Part of a small language model's weights.
Size: width 384, 4 heads of 96, MLP 1536 squared ReLU, 50.1M parameters.
Architecture: RMSNorm before each block, embeddings untied during training.
Each number is 500 + 40 x the weight over its row's rms, rounded and kept within 0 to 999. Layers, rows and columns count from 0. Numbers have three digits each. The size before them is the row's rms in percent of the matrix's.

# layer 2 MLP up, 1536x384, rms 0.0608, rows 851-957, columns 256-319
099:484493560533516426579511420601525486439522500467548516491497493499492473486475489475523541540544464518485526519484520446449427550536495425467489461421501492489512488432542495540535472522519561
092:466524484564489497517464520457495494501460535512505580490583525480554457503477484465561531512495504501519485523505560509551552561527492513515433448494496544477469544466512561531557438567431432
106:558546490465441514436508411488567513496490491511473507494520459486528517515471500535514496377464440455450539480487563519489500492545491502481427536495557522460469552503479487511555535463495548
091:468473478477520492515523507518442527521497525555516511547455471461470532525518452451535481500498485451508467519550439484485475560497496459473534446462512516472463522501545482507551505426529573
090:522502521507490536492496487490533510435494496459488479533509531527540463548468480455493434540445473434594529510510602467504425488423530431548522449489485458501489529467490518410456464522549491
110:478572483521496499524574487519503537506476616498565448497517510476526604480479488518603536468569502388476504488534510431442540532454496458524470495460465467491446488467494474522491451565491515
100:499537444514526451483573434466441514469502490473546478458492504500565536446463504569530443471579494481495505512577440459484539417532520520444446484495573442478496487489600497560493549519498487
086:484475435478525544486457518516548458523562409497497506496563512520458543498564490520511465526496456487416463551382520476472556509541485499556528492547466450483542538527455513437468477481556451
111:501496505512569507555508492561557444454483515514500466468487471502468536500522534530535498550568546465469489625505538467472518488497517516595462418527538553497506486512538455507455480460437488
108:515548477458471538485492493526528518461526514468485496498543532508509491447461565498536514471507492420513523446533514488486452484498524538525518448471541539552522475495512493572520496436406534
096:541559468436512493477514444489500475446449494521475516425544455587484552526517517502527506504472536524533489466549497456466505478490491584507461520517507513552521527478558547510488512528542447
105:507475524468529485440471485533518558514487530599403541552538509420501446454522416501410532464486494575523442453496542494411516458534478539500574534504454517549497488488457481456473546497447520
092:548429506514505501455464471516488555503497481495499528551518476482509466546424543460472561471512469531506447510426501497527530518535524461487556507506523528520433514530504520538501534463464464
095:543432522553501542495476468531518513508492501513527469575549526513476460512498455481457541472403533569529473447589483508505516553519469425525445486503540495556436462522461466436517509506459558
096:516492536501530478599466527542479465434577605545492531510546481458549489543387591543524425510519557513508498443542512461514454508519536507548501523616459456543521472497531560502443577496439454
112:478489539493531428459573541468485524465444503497567483492494488542556402517480577494496491547504508339460573483449422473581431514462526500456511520529484493496544525522492513582494465550435469
092:499470579509504501534512515481496535515481494515549463550481493526514440544490571458500550441551481503514550528459530511484528409455435592533523493522516465545479529484528527508491475480456551
100:490530508505588470481467523558504430532455509524461502483514461501513506464482512548441522519545409482555457570507509468545523558542456452491459480481519502469517485454516506522512498449399441
088:505507507529480484546488496559474429508511562456572504520589501452528510559520457535499451546502547524568469445473509536460516508490458520459427464545492495387476462520548503517524467538481462
120:463472525527537462532433426450544494530429520485498438470547425493529473557523573505460474428541527487512511461565485513494464505557569450476487440504473523467470486549465506503546431476487517
095:526432469529501476394568505498485406476510440481496496528431521514519495539487504512472473549486437493518462485547450545453601466479437517504537502456483467410452483509512450495559500513516480
108:500468485497430544513460476447562527486535496425461445447420537515485592462463528558477483473506544504520471447553529524461493523438501580502530500495455535489444506474539512477473519493513496
097:483488565500515491464520535462474494528596553545549537411551544456508447467487527495511441518524484498491463538532531565504544384529504488483463534469497474440565399544493580488442467532550536
102:487531469411530475479451482478501474531536432473564488503548463472503570519529576489421461589540530522493580530432514468560485572560559428540505494560535527534470525417514482535536532564485570
097:556436418557523485576520507449453480458526499555500508480572497521582486541470469583545494468487450476515481412429535476468477440428504540555562468444486566478510553558543458537477493494399478
110:515605517477470461478515492495481544492496554484486541535486550526465508574545475457528472417489491540466471498429556471546542524480536493477544418522555517498519492512520425446472590524473541
110:489511529513476529452563467502524513463441525492487447516502519479466472489509525444540530561527471543475517486481503484512482513431491485429459522488443494500534507568582597460444477537532470
096:492490611437483545580529526530508510484568482489485535448506524469519435506437499478496455419504460541477481573472538456473544497461555535467531551589516509487541538462528561485481536497482474
092:456481528577471493505445372470443533521485511479560400481391453476506526562505434539448549506444564470476425516573550552555595529483479575445518476570495489506510506430576388476476445494552478
100:503541508443532528491452516488582525474478436539534436548539478490465548578544497528464460513519547506499577538529460487566518509519525480481498521500536515509408501477502519409541513481493550
096:405490520601525486500464512509576494519511503441476504488473433587476465520505500451459509518594502435485526499492527549498506521572538478508431431578571474468467499482475455541511476543514515
100:537454476487469501492509524567514527498528495430538562510556532467495545519429567467457491493529461504485512558425433527446485463535444515500420513553431483440541531531536551448577554477515512
098:437542563431522546473553519497534537413520509458587577504495499513493458534498516498485518524455404499549525515454543420511493590476565526528542509448472473501520426509513497529515485434491449
104:510469583426477554504527533519486499496505475487524532499528502429545500565531496487511514499505472600447516480515481567486488470463481472508511399447503483532441520483572503538496528498514501
095:552421486514506485483559553585510510515493470480474482486451538502479492459542499576500508474529468573438518522593523488502414446469529477495440384517451536474438507494486555544459525515523488
092:459560492475504450437471572533464565483520514515471404471555443472404533454505473534507534526450486530527508541488500500494519553513494475533523573534507589429449462508515419501463502528528413
095:529502473549546578541549460525538573427560526529549437497475552592543487457526516486539563516549432451413505461528448566515532478459468489503549542484474497539530487515450489417577499529497509
110:471543563482423481490421443519468489529563491459497501491516490532531444447489464443415487476415514518529452435444488506521516475569508449475529441528564464522443482399493524525510500449469535
100:541512500502518471511513515480484526531469535515539495496442472562481485471506502464560491507529539566414506500510521457542461482438455527509495548470464508495520503449523546436509476515463502
097:537538517497526514514540496441525501476497526468527508469495520625516467470471493497487547500549533462446458506424535495453436442483479495491472473507511490448528537528465495556512450492457529
113:455537431513463508479521514476428488565452495521510496619469546580501512472505482546477470472488491559462486468470489436469539511543525505442492578500488633556483553498437462485504510549512543
114:580494423561513437499531501485464497498491557433479527508494510531482496542546437503458495488519480481475502479466498523484498546466495568475537609451597478496547481489449470507428485446434532
100:468448507466509465508423497462481570482511540473503466558484514484486523547461549559516514505520503479466442529530448499480523532413499530547509523535518514461565547406495543489528506594495496
093:509486514533495531469523500470454559449525499509514504417499537573458524492517529494500511490491475553507484451458556468556429510495504582450493493554442509466449513557458479473487556450456522
117:497455558510560488572457516481489496542556561524514548560536436471501503527531558570507483536507477492505569451523589451574546423441486518535508462485451487449493459470548483506553450499462386
095:428442477542470526449470479561539540460420448447414542478531539439546525434467479510520488468506498518588529445485422593436580568513523471464448512462528536509467486493482478504400446456520517
085:483513541514518532589490495467534524459441592394517532537508480502510456490429453486500438498511481474473572527476463556441478482529480427463500516504492490471512487479457499498460476531466456
096:542528598429483499591502521463505579532470495514508500556532543526482442419513520447543481528561460454510538509492499433488476484503495463502536515505493548505541518456488431487541504544526526
096:452534446520444437524467517557512487476520512515494539493545537453482488460518554497402457451529536479479517470524517476452489519500420525537502464479499502475481477402462500562595540541456535
111:504447466454471452456575540539533529493446463557527474524558473555536528482539488509501516527501524459513499528513515563554508487515308508521497376521502451506478555515477485487479499505507530
108:481473551484502422505563397497530471466486552552514524539470525558489492424531471475547460488466527536471520571474495495463488535516515497515527533491466462515516478520497459505497555454491520
096:480494522448458405548488476465438531505471479479405418436458459525439535490513562481502505507507515493492541517497525496485570525511491503479523517438520473510472538512488476486505454534493478
095:519498542599515489505446559548498509485482489510553503532533496493506499450490501474393487504435476535505553492574461494509508497534535542444491452530470452524450495517472512463504473532546457
083:538444510548501488533514642517567503511483509498547461506532519478509544505428464468507493508436470448532525513519461494513506562488502547536496480473542465562538529506519522498557453521524472
084:408478570478552552509582554474459466513499508521480542495474499499440529510482432496520504513502513543530559482547454478435528456498493504497471531532528487555459466479508522487525439403440543
100:537505475522525535459539443508540511543519515512496484517484511440530533575467562465503477493490418529494539488517502502469511466542543536595497456473510519477484502521537556435445515564524523
096:501582488442542494492538486533544523507474415555511450469531543489507525481436479531480543397486499508536542457487474470519435472493563511452489472509550467486506439474511570466507525520498519
098:441507498441479460513474529462471485455426521464497532462519416569451493477479517445483538497527526469522553630516429481463457535573516581551435495559550488485502541505496517425526513518475493
098:487513477535497523572541500550574512492491447537492492557556472508531491521551537562525519464484492567580497557493482469475543534504462534599504543462499430494432514435488606482518548530459494
093:432446535443527475522529508485489501488494403489461557465518512526573443591531475567446511537456497544548517447447502387517535551539487453483478505509481488496502532472513455575492497410539573
094:491470547465492478482533446498519520518465476559486492515487555472513448542404563414533515464601412546480566439411485506494487500494528520458482470466539511509509512521574479554468479411486509
090:438496396507445518534487527509477513510518519524489467535452519592461483525508470508462447520442492532494547488539575518458530507406513518507481528498538509488515476492562531526519503455457452
100:501504579464534534521550536475499495514477494576518488541481523424486464549396491519488445518486484490531503484507496470522456455491476487466511489502593481474434417439501532461448543491533540
103:480480496522473575500465456502572579518513524524530545468514476460549452479473480519505516527544443454531501462478488556546461465429480474469576508553447527500480449465544503483432490464529497
107:547598544450467471488520488532534530469548533473502400469524499557473583403501493540428603452579506482520634435533487543557488532520539517528496389461465483535574450521473473505505501443571550
091:503545485529487490558530495506476481499484518489527462497498443529477530482499476487537466535508511450528511482499531550404465463533504512457524482521437449450498512527500477480511558514518534
096:476513509544462510578494552515443527490551520570469491413403466493533463458460542415410446498560480501512473477534535514528554534515582501535546513468489505358504488553489512478500486543502475
083:536497538496494472517555529545524465503522466555498453469502458599517449372518531526512475512559482517535590457481545540472510489515492522507537443581459508516445458511530520524557451482477489
102:462563458453459493507569505443524507535484540517509541492462490488511586536479545546490557466540386516444492533476474454492469467450524493511543504482504463549474550541514449488454510523504481
090:525523495487513489444447471484448506517424482510410604503579503469470498578505514454553492556447457524519596485452485538501522449497499515467510468465542459533485487515484484527537482459411548
096:549525498521523516515537494525512491469450463478523550521613487520507602467533477576545513565490469472466533449468533497550498478490486500577551510520530518427490487528493500465461478477537523
106:503451503574530499555499528418470509576533574459504488501506536502432515478465616385463555507590565471517523468511412548513508544456438504494499524556449504416493514437514513523587470513524523
102:529440471539557545524487449494537479475500475538468438543512559544563522496504460393596546544458457522474478530490556477520515504446583481518489460444455481469459510520533474489504528509413525
099:508506482494498503479486570476432498519590471509524517446481571546509458507467454535469551546484405529509473475493534430455509467600509512518494544426532508544495492473496537580516518517552496
096:421391460495537515565518554496592552419426517517548511462458494512495518487471444436506479492515510500493452511514493493445544457481451546563529498535466494570457419478553438569455516513437463
093:493442471560463547518574488503457491488490458433533462475454515520485428484413505511513493455513442558508526587539499480505497574571515463580541427463453449574482484490528512466434533532514593
093:572530461448433407477518499474453445477536521503443527481492481471487409536476464445468493551444467494507524503515511499609513528551522493504425532487557495534488474534459551506403518558501503
106:530436478436528489538527560435506530460465422498399480510517496480508486426465483468458468497464417404421474467535505460646486507536445472442504501521519543459511520547473471491487471496552557
104:468486461490557488520451533526465557486557526438538452488462508549453484399471496492471480480445507461508553500405512474553577443484523490449515463485534488501383536469516490514487493463510516
101:490497533543490531517482496486520510498465527494483543504489445494483457485526485490556615462510527429529450512473471527520427485525446474453494589508458601508498501482504436481483494436555519
098:551522489420546503488461481547501463508509546507463523609404499489409528501551436510542550557478464530453571521524461531503518560528495456583539500493519536484431494518456499527493502462541498
102:524479456564617467528458461534549541466507514491511514531488501469576499483550517560481529500523441543421473547528577507557519490545466518499509494470507553479519564478493497525439456512452518
125:504484512470431510494469512494482477445506557504560533522482513607504455502485503449500465539483528519476525530467434548513414509507546513546469462494529510549488542483574457494484508435581459
089:457563433511503545485494524517461508499534457469467458502507474478510476518489507508499511503541514368480498499461493543451462523522432495487430523510493464565496481540532533530570467472450547
113:450495545462470558483514508528463474488519553500517465422494493502528515466435473540457503506485424502502501520522406540518533477519520533452521470557495489520482512504477462502519580516536486
094:464509573519542516459513519488535486465441524482484468482490454520487549568552498495487430437467497366545444523564529462426464508506513526449510434423506549507492477483461501545538473564499458
101:550428532386513494536469421522506542526528478508546491558492475545524555516554532440489421537521515532502485514549492559570482518390469480438530481511526532479490495520437476486523476575526550
094:465522528496478498549574517496551496506492572561540512577538515533541490501560513477535453470465500431469528555539570531479482525502511474500479482520489519553538450534461576504504450551432457
102:506488510518539520511550450489475512467556464504491513565557576462557476483547354582504548550499465558534492467440476566519515457491506467426504547543460495518506489469462552475507572480494429
110:461585545504560525465517440479475543518469533504489451467504583536475445499458528520535469518508447507445576527471520527494486507554467449496526489524528494520515563538469526453503404485495483
117:460561492471490493483505495519449480467498532539410457484384498496539459476519517556450536474511463480489490474498529555439546521514512533505500525597507490475482488452544502506499523491445473
096:515513537520489534454551508587449489475486542515498476479509435546469490487542472590509477514458529473579476488452426503496479539488498526547532488457490495502542530511540543509483497440559474
091:508523493517590496560503537481486487508500536456503555499560501510544545564550462497532520481593513515466435485529551477488530493469393525486479549503467534523523504480394487580510457536504489
101:500567540534539489502412552486557550540472450591457483486488529525538456518468514494559461519470425515506493453544451552504536454432472547546543573502458573527520512562536454456432534539485485
111:435502473500509543463450499564549555506495463577487468540565516569481438524490478523522450567560520510485527451484485516569515585557519475483476549607493537497520492440481493406507587439490531
097:495521543461545504512453517519483528440520557477466536488471482514501492468533429520472506485536475443522533470448558483522511401516535482535506519531479467413516444536482463460506583584534563
094:500485542504515556507449474527498528526473470513521538484505428463481443502435540410455513470568506549481550469504546486440507458550528526482441555556529464473469487456436515459502500490524509
085:516504444550516510494565462499437490496410538472490580492520450538549402467508476476499486484467553497523583495494526494487474541512567428501470510537517453482554470494527592497429497453499495
107:499508497481571433494453516524440524471432519468504526500520543507435452535509460485542501439535445483475468493492523508465550466559471467498511538485516444514519497467477554523500575498504554
101:408456509539499468567432603525577503472462522558492505483448514533479457532548422506488482493512484515501485555545461501598561531477489519510498466494544491529514519442447593552513526538513439
095:509487522488446503446506503482482601512541528547547492487458508566504511517524524451528474511480574449446543543554475490526543497550467470496509516516508600486496593539474479507443522455471439
096:551458501498496531492531530473524546486550464582471452498553537527502545467490495508490523504489438487571490499519500499568499497531532551459460478521483504499510516521411508434431528551450514
097:541471468546564504493507456541543488490502500532484498485445457564501445510558488570435488581511476501523452512533463440521534377509459491492502472586575460541526445514486428553549523535502506
107:457506519464466424499504456531483527514492490458539528487533489550498463536497456522498506415498387553493442522413493448498431497462472559553417423489520510475538512534486484425519446521459520
084:476442499455531531458498520504514434499533458549586518447533460531403510558509551489516536456544509525482460518478521532466488542432501505425523481441474556508600467566450499482529486501453472
096:487516499485481471409539462509514507482532524518495531522467543499529520511554476535519511481469487453438486565472504493568442492482478535541494580504493494497478534554497505596495502487511348
104:535492560478543506550559490481478530483467502492473554515485555516517567501455526494530481409526448473519508534586458507460455506518507516509486475493489421300549455520600489502517497458457566
# layer 2 MLP down (transposed), 1536x384, rms 0.0503, rows 851-957, columns 256-319
095:532467550477656511517511495587506502488530498510531469445493506505419464464465476474423485543518454503465543537432543508472577526581501476535492483418529479516520555492463418485531524452540499
091:422543501478475548508437563529496490503454495460463488483548477527510476507454483491501536523519515530547498454494554477574503493479498473472528504493555482527470505465496453498465545477542520
111:529487488503532460391476389484562497492552476493523548521477472509496436484486511479489456437463450499470607459439503573466524562532539500520509542485474509490435561513489473534539480467477549
084:523484515554516506490545597519496507485514475485450466490614433402530535504539477495410522465464530633575448490502611564501453547476468498550458569513463484489474564483473483465539462504526398
086:470556470505493453473499552519499525563553508454485497483426413432540555482482520498521462501500458507506466542503414578417514565479530509467488526525561440441535471469491592592569506518429424
106:498460479436515537483466528449473503539520507548541532468528558540498509532480454490516565466509545524481523457471467551539509494516522457595483491517494479525552465513516466504479475489446516
099:479508475467458491491560491449515494473570469514436504447536491500490456595535517503492506481487490504526568464490591479540570477498504484499527506501552503527539480506423495492378484497420468
099:481561514528454474502455498500526524493505517516480445514439587476483502541521492460551557532515444519474477530477468476504508518470514422530470432480486455517502519463575473540599593534521554
119:459428496486461489490527588533537571508495436482480520368517540570472519499476498542480487542506476477511469564499488506486457564472552498522502384473495522489481417505448560556534555458507505
110:511516482565486542436487478589482497477472468559503530490510498524456512495524431489520557519496526515438481512504529553460479430442533503461579516566528578511588531543509472484537449527564504
110:496583589486520588452540489462507429492505530561485506490528414577479474511460489447517498547527568506490488522543539489547469501422534478449566573533507484450496527462481491480426518487479507
103:491448476523533544530416504491524491548488526465508522439443503504457501477440512431579529492593559586482526490536489530431512476428568457527537573478472449505475546558545510460544568498515582
088:498544527524509518502488447489529475541503576486532446518468581473543432463505476413473552456497512557473472464452499538532486507520516527463516518463547593503502557484478494421476443536561460
099:466474551452476409468488484547486488507455460490513472523531547537528467489520475555515497552565490472555437571475535526420481479484569587464508519542531494552434495462486549519517526487470538
106:524559464505408477559502464505455402541413501544514490543527511484518486517491444577489498487524519488505484559472538464541433480539499534521455513521569519519491493536510495461447473499579540
087:408502538540501449494573470532526508493514410491519511533479515506495444498494522513479512529500544458508538507494543568537468499505464525605491497503476408548518492503446501540473504510476526
096:484424510538544549485561493545482550482469409553589518515516534488488496532414502503509586532490511559459513472499539497515525502525491542470462550457523507531510491434488472467466486455514515
090:514468432467469530428514561461426492569525480532439542490478489525453510537493425536429463512555518560534442549511521554466478579493482532492485557470488549495474478494477491519495466495527446
100:560511494484535518482441535516460483473495558555485544533529473470412442490499491474488476538494461435513522538503508474576483530494503508513549508485502521490521492478498539582511509449462524
140:475455528513481435518472480494453501503466534422504506443471449498471605527504550450443457472580546473485467417505469534513452480563523469533501499468487497458481459543450468512485500481467472
085:530520524456411562490466458532484435578480505524547535467454512551492519479479500459440495528515507547498482550452583522553476497545474513475523522519468471523484467520490539605558502473603411
104:447430535444417498496550523514535517501467459534498465434493429531494471547486496444486546507519448569568476457425497484488496537543489501523508471498480525594472549496513497460485538498559516
099:494503492485415494499503491544513514425431490582532469547433490563504576530494476546521559453479422464516445531420466469406424463490455514486433484496529510500545473522478495468521531453472512
084:472481484469519513456515454466511476447510466552595513498466542450519468455548513530519494552496477521557503555420504516489514506488536407504411466462464578488505535480461524605514561552421598
116:517549431543375442532462448537459545510487487501484514477549487510485456492472442513508516496548434473481464440488533599533424465536492521464468481539515547463477574511514484587484464513483507
113:484572498507475483444486492416538432482464544533466445493547619529515513569433511517457468470477486497524482578489530515569489462471539511508462441455541498468561517558485390514476552492506461
115:565466530605485486550581535569474483508484443480436512495449489406477536505515528550498510538452531498543489448514540563497451473513488564436498564505516524502491557511418510557504521491524535
080:454510519568476543442520482509529434484479511523485513492482481549549487517524522498548514529498555542498497481440542442523567522557476599484536543549513507480454447478474408481496435525517534
095:502523542558569495511474502522436444501500528564577498442485531515537476517494480527493482504442489494495519447510455521473478559494425530585439498474476516475525461512551497491551427524504529
100:460516520414525448431474514525569517523523460523522385501472428552512545479563486518481503503519453591510467503557483522546554492489488478483451536505512492485495511467526542499496544528569499
093:489466502578405507474420579517449506512547561551526542546452506537444468538495498549556531509506517490589550499541528581548453447464466485500515521428528477488579456503471459472533550493499480
095:555515554474481457493479528541533535535527523535447512525506503470452512496500473494458506549445444505515455536422503446453583426529462491503501476496460435509531495479457569478509443486502523
087:533488538514463545482503412518477568406420465553502448527492564519549446460468480494523493536559593457496482462535500506444506518536561510485559495444502501566497482502474459452497435481528546
079:561467501471532581497449464490471494511526476491508516539516531531540505493542486568496538465523643503507548490507506570484473477518512516477545487476577471497482541606538535472542454509563549
104:471511490465448518510505529504453494507430537553516517488510486454526516490462485477590423516491485562512472469505485526461459537573543519537474441420478483507496524524508497507464365470439486
070:493497436551454471488492476475441527512448529476562523541529546542524461597545495473479540527437477461506481516473525494567486507506493428535597463505459527566520484413509504501515443514531497
100:527431491478529486433388511528530494513510539538515495425492538465461473490438522489552559528431506542461495508573468504510504535539531420531447553596508489503513491487529468444503592413497514
103:551500493460501500520559451523501513483461477503563488541425493473502486478548480563499436470509562487494450487489548486515536481602473547483568504495541511488471463436481537489506500531480505
092:438548498563515492547474554488512417499482514506503470506555476478414440505489600470548502456550488444489502469523556551444532472519491477523528445452455493468463504564482486477531520509576496
106:487553509535486510492527473462490449485473490492480514455543452523475490487534467463484536447477511441499476588574547511466514533479539576468580494440488512517519500511438521543439513509467525
105:526509501510499581529507461529519473583542520467490480573474490551463512537529454524532507582576526528478514526520503459457481426535537564446504523451484591546535516483536537463531532547444523
115:603499470555423530501522411535453468515518512452475494507569449521478458460537481459464440493494506501536531527527490514525546565539469572381493540514510534499413490524503546522475493546550526
106:471543554556521526516473542543548581484513524456469474520498504416475516538529441464529517518535545441518535480527502461538485472540465485508475512456529481442554528498574521517531482452540524
095:482564457453468504480530510538439515460524474464547559482506554559489480458463495416572504503508514543518531440496546511553478499449539484527494427455464559505435533586507503521465553534525553
116:497476522547543540474529507540481432486529463484547460469434528619525528502512483521600532539525497513408488486507525552418480500514441438503545477449499557500529489573514537432544413486509498
089:484459422405485448426481548484447548518524511469480567441519473460508445476464494549540495520542477555506492508505481587515501566433488427411454503497545553500519505464465563519515504546557468
090:513494528395510575563495499550489416481544535452489436453509482401451469463502499537509537528513505493524488451497498474435565500492484493541507490464528474500515521472510455462427517480586489
097:437492508540506495432489481509532496449559465551406531536432395429510532549511600525535513536521529480476477477543517531472467536532536509496536489453433490417447519521403520523553467474509500
100:472499515462467443486496572444472472471479491497468513468465494561500479453526534402423468499577471532449422474461449507516514466590467483522588535476455508517500511461460497535554507507514462
105:561529467523468547493474537525496447571527527490444485513478506539518557430500532482495501497470505470548515435524440537441554470492491467508582473489440518515481561492522511514449469559532512
105:576395504499477533552395523589473524511556497484537497490459457460487478505533470587564451494463517425524541469560565444476407561488431526470459561559494484507470517533469500488477501494472513
091:591471511425542531430482507482496487493541523497471450412591570489509436501523518397506528500524538516513481485510535480491482452462442463443473431447549524437451484558474409518406546505547526
094:553525563576499535488469535464440415567406458538495530466552504506442541482532490598537474517545584519545534461517527472484482464546542532509556439520467513476515564456515497549497420507533545
079:455414469384544539532426445519542461560513493576484540493475555492472514542611534465514518553486519502483500441552559520460509467493487471462521559526476506552527522482483444587492512528505512
083:490556485573514577450435468536518504551485565538503547555474507487461551531503474524470491409485473553455487446473504455480499489416558471569531547482477490518579523488530499537454496428579425
116:515442479484506476568440566540458508570524497543534436469513454514554522497470403497518493457528411514534576477484507517512488476463457516454594509514448498420494550499489437503491507442511485
080:478517506481533561515536537483536529459494523498529443566502466464409492493506551519539491513459542460531548593423465530503511470535441491473516427495449526482559525512522482568576513496516514
099:437433514438513496453465483505520548431513466475533493448496517553550568544459555465553484610497518466491580503445516503505534526413536545562483545549536470498538478492433575519471454532476480
098:520562462549500470509597501493544505503507492474511500470445479539520507500568514540408550530562531510500548533466519446537492544521497523480553503484512459506514428548506474463429544517481512
093:506542509424455496496515479530446461447486492495520505388463497462526452523375437510516531562547501463505540387560468534499512504515478470573445456507502486530495569494515535475493461539536476
096:481473508557539500499479436508484544565539574511583451532528510532505541466453482519524479485487466459523464496423442515490505554429500431429515506567479516554545482454518481474516555542526422
072:571514563501490474517522562471440462417464496529498529487544498503478460553513461562495563598423538440462507536429464498529450531459461430473534445481503524504539529557449445411553553482517529
101:509457541501536455540487453526523458467466555415440466554518562548536592522508461498524513497554530425527572555461473464443440478456525490546509447524541536501493516481564493449580454539509494
105:468450485512513474545510492550504470487458519526441460441494560525459550503454458491478508462542506500497479506486465469525521477505472547517522537563552528523532545499514522542519548557414577
081:543491452520498594495530493517433560521476527460511558527464509500468456520485406541545484517557490591505466484505577590475567520509517515498584517500448548471558510485486534508511431549495514
085:506444463452510538446474481429529584427435464499478584481483545573489511553544494518524487521540602540515532540491458506530494511513494478447497458546512533564484561437553461502441475494500505
083:567536430459448549553428491464501538538543584500454473525496434497494535543450459472489517533451474463510462451512506460481471492467475500463503534442507469504595533539485518484592527500458495
072:517527510567434539518413496477510502474447525541437513429566574413504525508500469509430532499400510473518486569479486464515454525538529559489514404483576528437491499489516514462484478513506555
112:466535405512480490525443595497505517551487452504503432526421507534487487518512510523455502524453486531461448510475400524569510545485448432513500454459476502525471526494499495547423505509462432
083:469497508468453476480604515545526513534537503458512526514487485470545563486513563446547453501506484481444476529508491508522484532578460529443529482518467539484562445427490469434477464491489494
101:432515488474492564435495552542445505488403435564500474504486491491569503567479434442447544503495499411529488454535491451546477426442482508520551536514451581482475483522523452485554483482495540
091:506448439521482543561520486514470486512482493446487497486525536490518517559509549506495457551522542526516509513525560554458480522490527549552454519486420490454485506442470494445512470502433481
113:548485427456483457501372443503546566474487499590527532504421519507513545531511508466549461489491454555465569515465454493477520520553566471520465565493529529494540611513492436507497515487408494
104:543530527482530532529472540584507577481462460509553497469488520516463556560507489502543508506495486479444505480514530455516496492459574491496522448470498520517547528475519511406446578487465520
108:459553520430490507540469553492563511538461481435456492527487418502564513498494488541508524438552469526547492587464406538547514435463474447497499466530481468513536477452513530519502440448529633
083:539474507528497517491504503502523493543426406510494504460473461515503538531464528521545534505453495527548446535474590507455562551497517469552486494479448523508466493512476555493507379507470484
088:497561439577490523552483522469473485516496488494581443505567471475534431550478489434577467570532560474524575464520523519582551500502489500560469621477515433499493526491510517470487532504501493
111:497461426479474515532419534496521498533521485388527539450514527486446571539434466421531444429543506485511443484480491429543503497477457476443515487494491567528453524543417482544577491493481495
090:589528490539503512510529510521422526489465497493519500467518493474514474510469501619562448599568557551451533456470537511550504474589481427529551471531525504517493455441494547536529459560408545
103:498547587488565534510525504497459550475400430494514416463579488451541517541493462563448504531497451489499468426480576501481532502575460448434508446427430459490480499519461512466479511530491492
103:468533543455506466555501559499458486552412585547497448464541556457508577544501475463507518484463481457475517603472535532457433567534534482545498573474490536534531461475526490459417535516454556
101:464527485551515495509512487490481483459476450504603540491498506488530490513464432529498599505575457546453494460515563498518552473536523511516526494435460540526500569522543524467464535601518515
104:531460503453463552503563494465514516507508494491501515491415513577524500547530457519509495462512509563506546511570543452532471577547511539536530441509539477518643493590526524550554459519487548
085:536463425492479483507401465509439510436513527497544546431486512590482450468583430533519466521517500508515464553551540436534524424473533428527547486482498473486561426512474485586464527503530532
105:418526535472467512398558563495439507467491487491551517474490502518452497535445459526453511603493526515496483590515556545549472479508490544515514470555537515507528507592532460514448503467482514
107:477420474525502420492485470499454491562509472459548538518531500499499569519462458448480464457520612467442462469472501531486509579527504505515526545493461495459520500479516479560448509520481527
104:492487460514496484538468519491537560495466478472549511489549517546505488563485564480507489586527431548497438444446525516502437605530526412495537436473548438564479534517540548569515500526524552
104:460517535511476494460516526535502511516445508520462453422493463454487502501507562536535453526550526512463513493550493479445516471539459527539524513516443471423465496513488489548465510564573494
107:449532531532494501575572475485489477417564533530508512491494503462505535517477494508481536481542422477576462536536500460486525469538464540540463537479563556465453546467520495453439482469440509
113:498543504452516548491499432490505487581454482519534515510518529454502450527467471475516433474480472447471484566484408552535537485523476481455490555514570470497537557553440528485533473519545513
131:432476438458455524420425544495534495522490527480414448438519546536525500536481416512446474559553472530481454525541477499586499554430546522515473496446521439528451528479518508498490519549473436
086:567426499531436457557502482579466485480498392539559493591531499529484543491502460496503470558481492507475498511489531500490522539556500477486561491463500510547495524417482532541535391529577524
095:441405473464507536435548452546507513420506515623460505538454498524549471460527538506530503429539518447525520492505551510488531469481554535493478460472517550526483485469540471479489438521573532
100:449555533451454516481433600455561468542488504486535462500448480568484537462509537485486503487534423486493459497606500544586504576395478510555549603516449448536535531511545558489498442494541425
117:496514469520468489409433491587492503589496526567516543528504542516533476509388480564518469596501549501535479514539483505558502487494480456448476466546477541541531469438553494455530561478516517
100:489453451486434513426500538476475456526483510475558508499507454567558421517466568484524402438477400502408514485554509469477534464467484501499514535436494402449454483511415552529499521533469429
109:537528455569440438533510508491466510525495547482499573571457534537496497483450461449424486508556501566485442496566398514506507517535484479512505466418557531464517552425501557502539508569584520
075:498483423477496434499482506478471528524491515499448563533539485499522500425471484483505486499478524484480545459458541492490482561481593443499492453530514461527585481563533544457524537484476459
100:501493540548460501522457549517450527482506475554521514523516483493489442517494506466539471455524463504518447576473453492480556484513462530507465532495522484535519501435510575499515513522538458
091:529477472508541509485496501444470492536534442551435593490441542503519503524468458592470496493540472565542481464510528494555444529551484496486465500476480542578477489518543462546510472459506510
091:540540506433526421525486448525486463485429451479472521491538487451438494494483464557489476577555532564510436504536552493497484569563468510520606494435458495600596528514556492517523490533444469
104:449562469448465466488497494513468458484552506535491468506513472535552462530493516479485555480470374502537513464480522376524506531496554490444492474491492516485490549492459491511575405523546463
091:509573428504507538557502542431482479433520585486455561485486480470537553416503509431537449494504535477417458586400473431471544490482535429538541534544541432422472525514448505500573513497489435
112:532429525536459442506563506469491541593474611533498604533479489495567462514505476530425531425519496478544500459512478483501502505495463548540510534510497490524484440539497444514486523518470496
075:538530517491494501486581515498569461477566513492456500513508546498556423518561525522444572516493557449529481551507501425506520469538442478492511540519514524435471483516479544435523428502549549
103:477437461564549528511414537504457461513472505494508483445487533463541532510553524488471440481535433446479533556402509542489506469635498483471522472469501526491528428579551448552493478477527461
123:461439521506467510579493492478424515475527466473492482495465477488554419587502526582555508484518490557488466508533505495428418478525500542486508421539485519457492494532534449560458543505445511